config = dict(
    n_layer=9,
    d_model=128,
    n_head=4,
    n_kv_head=2,
    head_dim=32,
    d_mlp=512,
    vocab_size=8192,
    activation='quick_gelu',
    norm='rmsnorm',
    norm_place='pre',
    norm_eps=1e-06,
    positions='rope',
    rope_base=10000.0,
    rope_fraction=1.0,
    qk_norm=False,
    attn_scale=0.177,
    bias='none',
    tie_embeddings=False,
    parallel_block=False,
    init='uniform',
    init_std_qkv=0.0487,
    init_std_o=0.0605,
    init_std_up=0.0697,
    init_std_down=0.0697,
    optimizer='muon_hyperball',
    lr=0.0052,
    beta1=0.95,
    weight_decay=0.0,
    lr_head=0.00773,
    warmup_steps=200,
    schedule='wsd',
    decay_fraction=1.0,
    decay_shape='linear',
    final_lr_fraction=0.0,
    batch_tokens=16384,
    seq_len=768,
    doc_mask=True,
    train_tokens=126000000,
    steps=7691,
    dataset='wikipedia_en',
)
Each number is 500 + 50 x the weight over the matrix's rms, rounded and kept within 0 to 999. Layers, rows and columns count from 0. Numbers have three digits each.

# layer 4 MLP up, 512x128, rms 0.0695, rows 249-298, columns 0-63
509525500473582541471424544468503425414524458524598473518491496559526418608543493474455483405497519428531452424594466466379545471443526427496513565420518549405532577520528553501573462420593477
504629483512486439512443532532400566525665451423558471417484461576530498484578526512387540452555527439484529501481501495427557560472459410600547537447458509480530588474518521449534401494454413
496496432512528390447552473531544465504503443577552492545473591544560491500616493514464485610529561460552519551507532500534501513509491429543505459538444498440521486518499521531500455457492469
489592544503440483493468468590606519515422601503484457493460434551506443579497427477435527389539445377403481479591468407525493471456537435486547509421545535446519509451396579474513465518481553
504547513516393432471489555516476527460488475485439562533478503502517531540460527500442475505418503556491426507487568634530364518564520527578558535555332539508499476476461443502428426506500522
476524532444536477544425480401566529552548399414432490436477462515505511449471508570489509568557534512532466573438518531519592483487448577503419597471538442445644587455492526577512508503619428
501492476469567519401469412507455484514416479407472545505589512441445439481599551551485578493486537574553468476447539565411523562475527455571560498498391475515514532517532535551534493530567536
516437524482503540558442452522506538585631504461530505555496385448542513550419401543499469506386477518572603518601438522575456519461473534444473521424577452493464537588498493409579621578501501
435482529564443462485481426505503447487556651519492550461510546448500422545458456492446521520508509606481494429473469436536453394572554588513427507464513518502508499523488652442566462487550497
541475410477474505521488458465527497534424499549515345435464464484460482474440492626457507417475458502537602617517477544529517581513493584462585491521518437360481401480529510530484558591540534
578495502512500472469484431390570423552446469452408579486488433501480549537519438481551550480472525481461534508557541536503497571477637492496489536452425456474519461485561544451563532548477497
553409513557455505438547532437516547490438598374531501540526597491508365437456488557533606573570519435576494491511444538447512438462429455471586605549481446517428422495531467544535418470510525
475510497449381533487531540496502479475547511485472499577544509524523540457490497509508560461493525486520429530506475539445513522552552424458514487455509457505597405494521523560571444527484492
429561481515449530467419389514461449594385520452465457490559570605468448586551581562425530531521585454486541550447493465499388503463426508507545442525520459531508522394570452589433491558451503
515527459496495585543542400407473504461472460618640553541500446508476533524496558542520598477488527539486518494502522541560511456560522487504460503375540528520540475498539498538455494419470596
599502457495530511576465544454458525549583537455539584480488519472531477518498514521516494465501489471565517527440562530527437491457447472489457491512507536512505482503561412473488468516575505
509501527557415421477526612377426524434517557537505545636580528529501448567458466497516561526406534470594552523604498604419477511465524409541540441555463451498526403547525534509469478551551531
437505565459591564472425474582463405364621537571568431464488414536595441586488385585528530364564517447534470515530468481553514451552566459513546466527589494518384629553597538453413524634523605
448491552517568429452549402490523603521429544522491486443484559461606432435496439550503459477538486422517505525515539411513457457522450487533496557546496511551373521529459553499498494425527522
459385561521540483462577436546558423546376455492546502444450532496592465400437494513561542493497529415497572547475478438567521428490495512491513528469437519494493524515430433508518474480417503
571462528512481472548562524440484475558463555452501436511464438475414574418532513540459487421485488431594527572510364491510476583596541535547442545581536541521430495478545422505491451558586602
469508406469476441444465579506439491429424420406516561507550516606475510443494454520513543397512477434569592455561468571577484457596532507440565514463519553416565460471511500462443501499513421
565563529431442508571521531538524447601509504451491528424547460464587502487463510522504500414558460403511502556468436524540528511492423426434572530432504497425434531522401462521511616557440591
532434448520470479468473499515552465573408427534487572583414586536446535492491490486485494507490539470448492428441523466520513506513434587569477464414465562414492509453530512530473574461564484
482443560543549526447449501520476526473560591460515527557529437508498527498535446501434499445533601521535468535515543519587469476475465529576547471487475554567476511625445563481561513546543448
439503467527426465465448428482535422588543484496475476436496483454528604495503549567466466540519532493635556510479483496545483539503570594505522471440468584459595406547528472468375512603612555
464458499478521543447459487477441490455525533480484519515606489502420457499477510453548392407346499442509436571585497449592462566498487478466490569490535481487497538484474434415533446597530507
527532535454624420490469538524488524483508441559460481469480540518397553438517544605464549522457502598356424408507434555454450481432605538541498434462416497545499494409570493526528515545522460
429640535438430376605551524497582494468439380491545522569551531542485538448532540564538528379547522426498507451453627361567338404533370506505518452514532605515438570500519352441494480526523582
518616520491511585490440408425523495514601478489566435511453529522526572530463522545508465530495483475477374520551431507446506516538520512533546535394466587511495553478541571540551445597484551
485501451499504559479436570518530436573495555480479506424451511490424480435597469543469562494503502462558429472502512386468493477485453496560407484531423511549487554416524421509581438477645599
528477562425380499441472418425487531477419524457411555524506498537434551542489498503463481506472457520582559487431471588569481577459448421491554480585443521556460475503510488535532498498421422
514503575529507505585440582598515479584512424438608549555426511543584598563502500468496414446519590430501485519450553524563593471513454426577482548467535550477532519503442451573526493476413514
412430515482611519547556469476488544627494427531471432534439553486483565493527546579451523555629466504457477561367526546450497559485500549507486457531533436515512494437466512506552536619497612
439506530531465500500487524498407489441513543451586440513532506457540408549442531486478552375530528504475441509537598486449566495502391457554499589474410521477567503442482493496511481441472517
478441457563490607539490446533498488504472400531553444536467467525540519502397546480478504443419460513473388453471499519481453518544441493501494521523487463491494531382550530547499509448526456
485470538441607433443410534488425471465441451425514492525530476530555493477566530514475582508426481509632454471515388481561517564582538516542433541462488524504530541543553523545490405537531508
477396538601393563468495472520523519473576439536512479477532531455570444586487413484523500511542463472464486520546540442559488483506495519460487503490520512509466505494490519459563445570542571
483553495476448514551535498496476437501570587450517511596511511536533537511411485440411511446479505561586511467506429515459485486547544495510610476525429436412483480459558479533509460524453513
441509465486457448498473437563449561555553525544514577557621506452593526522463562433444460544497430439551440499503500499585579472491478494487575586475504487511450557454431429523512530429455511
462460437454475497511432503475551414571535458568502529546491532548479542471566537419549440505552525517470477514499454404510479498432504442535482499427547486553537452515519463513499575491507467
431524509554544608510491461557522463543459428559561608473550416603496455446416492476513516497471496543487538573493450562526548440468636424598468561559455414454518519550562506485421493494535467
547460479543487569484430549574463563471436531472484559428503559477455509447411440514508501498468502504383449511487470584523539441388547449445432457515501425632655494510538550480476579567445432
555462532441467503518486439460493570461511496458421531496558548484508417527487405496434520505516552533534437513467443500492470482565507431552481479605557451484586549460450452445535482456511465
562553515454437573517481536395533382570523481484531484461383498539574458493516447499462511499562538514438522493460547525494597556430500463515558524460458479393551602446398485597568357523559576
530561579487520486517509509527492476506493547502520519462541511469560508488445488545534505473524501543522550538540430519492448465417433407588510515560478450581512473482492559451486523586485366
446513479474544445400483574441492443491584528494611629596505410505458428495491495554512468463454549573452462545587458398538522372473495504524548519502497484561478472467472452522553597447472447
479477495511504482552487506463461466498487504437495500449494525507539498406470477529567548379595502512473454573535444527451543555515533532586556512598481519483493511502463484544477544549486531
567528429515501419584463508504525606495595489455580511507498548456549467448499472482491504449563482497516464623522551467477510491597518488594465528473396424421534604470486480397502379480515538
537475544568490457533561496447480560530554574414505459565587488486413458453475439512480628494535527407495532412481489527444470504612535494508541501576493407478483585560528543544525492459499419
# layer 4 MLP down (transposed), 512x128, rms 0.0697, rows 249-298, columns 0-63
508533512500567524531549451566554575575462492453530528505496559579550509407432463480505483483530527553575515532600506502565408457622468585493531546543585497431502514551539481482426440559471524
537417490546448545509538455483438539448385468588450494490477543395532467443418468462549452540507525556540454536507464543535534409469539476366460442520521450577505416531495484491442571555591517
520474484465558433459471490530476527583465430523547544460438412479524488461460479485531419508467481520482468492505399580516450541501472529519500376477550550459501445473514424559511502520473527
461453487554471585534443436595514501533475591468537483489512499422484489355592500540506554549541543505390435451464520503409467604500505528487520413421488556498526450512465413489445554628593368
508500455527460501507573410513481484469477460536582401540488468565516490489565447495503517512581495465469514453578452439556609410396507448576530439435625504548504545470571536461537602580410457
559443541503479525490488606496487484536466418567539511558539442527450548534466468480475494417418527536564482498467563503509376440425514512493579509524558546558525441532554580497387492454521597
457544511522440486484476429527550487569426470500502492538435508467472566542472515517516530524444475492530517518465480423606476435556529605388415495426596590520536429462441467454385572438530481
487394423522505451460399388457537544443440538509548457479458547591510512502562529499508478511575598437477355461437527542454548481524552495447550464530490510490571409456499455510391414511489553
455528469414559475524539550542503569459432550515468521473491505475447535579576499533546606494476501434572455446482528441396486605496496498536542494507380457500545599522503480555544546413537474
526515647471558561417480506546544541407466521532417499562461479510544591590449463448439513468580524458536444497416415541531407543525570497448524487519570537497485511549459499491406450526435504
392516468497480530515527542529455585428432499531517504409464520534481530524488504559465485506532515463527450499451538488537403418462464488506529405515550508491474592482487434559488474431528538
491540479435523524535447503512446509411484462585573515448515444469445511514548520579446435491519540548467499518496527524440554500546469430495428440436503441445625633528439467523489573429518588
442444501531555587446416457410535507511440556443524531501449473474508501507437574447440460524469505544398633536504454444484485486452505491448382470530539629493458529518408421478432527472430485
447607542420566551517517558410508517471468486565523539540560480423403481537526490448471556437472603413539558465542424415442444516440550491482543506608508563453453412585440452437516513459568526
464498532503495469577451616514468487504585523429391436495472500477491504530520463469471449599504563468460433513512435454469506593569519535549468439526512429507476496507431405508572518405494470
478509554486473478462532440453537506542443460499465365589525474491377475566522599521482470541536522519447506483569460416471533513517536481522495517448524488442576525470497542486535493440470531
493536422489503449571548394493486504415508530473544476416517507491527532497536469470608488464456542536531395479494486489572508542437405423533532504427607501395452583491522514516491534439486564
430491537600555529535413529454499585536574504537444493562500446539605528523375398645536544414530472572550505447686420534527486546522468453428492433507433503439529493539468515543394441535421569
539500500514462559533530515550461517499580391488467480490553475540481503506512527497569449537468502551482540531452576574501539487495517441522495455496446524419537524480532505490550472543478484
636533444564449441483492484471588541563440445522482453569490551462475493526553484543489518513490479531443539480555507566613399488505567420529490569415506606488480448473450558474543476554554437
411553492468485475524469469554538560473605426561543463438550505493577418567550478534524540561470471582429469496455544603533482497405537493424503486530445523494487493492475523471439602517406483
613518636415493500511470483555598563476505426398550498455404465450450566487537477460521457512605490486580541546536530475427435558469495447536484432472576499406508473530530489611528438476514440
475442513525494540459545420474445629457552539493498465485469619573565530596493424535479506454528455517499503371664507493535522510422605515492520590484556511566466522579506557453381391533489521
593478507506567577455469525462421555532549514605519403484558495490522498557453492594569560503568532512450441427566488562541564598487492481443484579489487425465501541645416509411592552578400462
470544533472425535464573476427461522455429554534570536517506484462495445549449505495598520548512523526385565495484502499474500533628536453423480540536491476484475503408526391515512520481542541
545428598485612471600444499456516648413539526448559451546510511388514456553501493582487465581529547545510459423508505381424484549436413484478493526411477491496388518366472477519443394465524481
527498482462498462447532463508535537569444478503559434529392464460525482537511451513426542573670540524579543458468559560452508430558517524421536493500517586462528434587554500567464568427455461
472474458552425478454520490503532465610408545426568505495471514450533498451484596508504497530419431426496559509432630416594496576563468483577460526405528503458449505492441567413460546469511628
407581442599415679471477365510448530437521541504529480510490429397468452539543461463556421533569462451548519497460467602521549590541410368512425437567488469535421527435531517511493515628516471
456382423497515479504531485519492489542503453578489515544512501462536532503524522424426472558504544543537492544516451473538537494489504448532427496529553492528449460460576497504430481524478531
448428549490454533495441496408525484465589491506535459502450540497520542471413521491488442388556429450457490485595558553475493514577479456481621403518551498387467520555447502513429485442416536
482485506517552517529509544545487554513602525472540487499501481477484481479477469527532556501529528392489507570555493476437475428579551570525496424451596480462507512528517502416513423509567500
464505394465571521472533487414393527440503528498447470525591509458417474554539499592564499529432472546499521531547484448482491526459449475478537458578487440499488452464560514472497523571628476
552554483480479526421502491558488449436554455505479529531493453481520431613476503450585450477448510530446606446525457426526464511533476408429493489498520490434456495470455392495453501469460462
499503457489529520603462407478564510531533517488538487408482454547510529491464470531509487576496496468468553381492467533550491472474521505566531513508538473557441582471538403517491482547396509
516606470433459507448558529501505560446400498530525494500517457468515453491496481564480491548548551473435523489480518467555496435512570466454498519555508558484520463603581493440504483574487530
533539477514436505603581530427619525448545482558480411551452405565500428409531505559516455533498479523502427523467518547414499530525494568498538392513528483522515579515476415534566487425479500
537503399455548465554468531494552436449471531477512520485469460502472557437494528572468535573554481456525584479519486538548525496556484461538536549460469526500514495489423489473363488393438489
473504544435493494458455522466592488447506482500563529522495530474497496537543543582532586537565439540491444496474512528525522452543596554342475561559427488478553517465440535481432479501482541
561427533522513617437555647429585449550470526473569553435436500543420463492546467522531466517516529586460516496595538478461497516524480416517489518564454566549457503524534492447497424500506545
471570534494500522503553535518480555438451470536591489488430489526553453564477504572422526584523519534514493473560412492570460550455538459462537462508438472452522556481497505485531458552467502
545479416518512524640513470436422453447454457511506501428503442505454558451589459523385462415557524513427423581530544515546492546576414434534525464518454502512546470541474417453521541445475471
438506456435497390477529528414515454552557439526522522489456506523524491558571578484532502497471484477609482491505536434481430574575455486525535469539531549433416538438463495525555499510525580
456545560529487525530555532559481439553454537545567515474449513440457550427540544489572466418570527553498474443463456535484502521454493529502586494444448537485513536487565468499489521444538453
406473536481455446498497487553538626492508482605461526486549511542509571595487514505418474506446442483502440421548539483512472462495505483466492493568539611552487474526546465386453658508429547
495417426514427459502480547490467515493500500473511427528465453532451497483510550439388496559511435466485461499533536531524535545565552513459493561469475517459535470489442502513609471441517572
612469604448428521542519491525488564491516460508407459496566556460582515504453452506513575580563505414511532414445518550504485579513527532485454533475461523451523507537457482449503468546538575
512528499491487419512490490526530534493516542562490445535515495511499548558566472450467493580461498434570462421485479509522495459467407437435406543427527529459514510500561521496456469475477475
507530618549469551418530492528437470503423489544494496471472473605546461498467466563432554535475516501486511466535498495589446471467470538368475466534549471596443424538533465548438603489509494
524543494471497494499548536580454593493416478479476582472451528597529540483530510525565448473479444483437515584481507482481521536489498519469455555454519469481526442406424482365467497505461568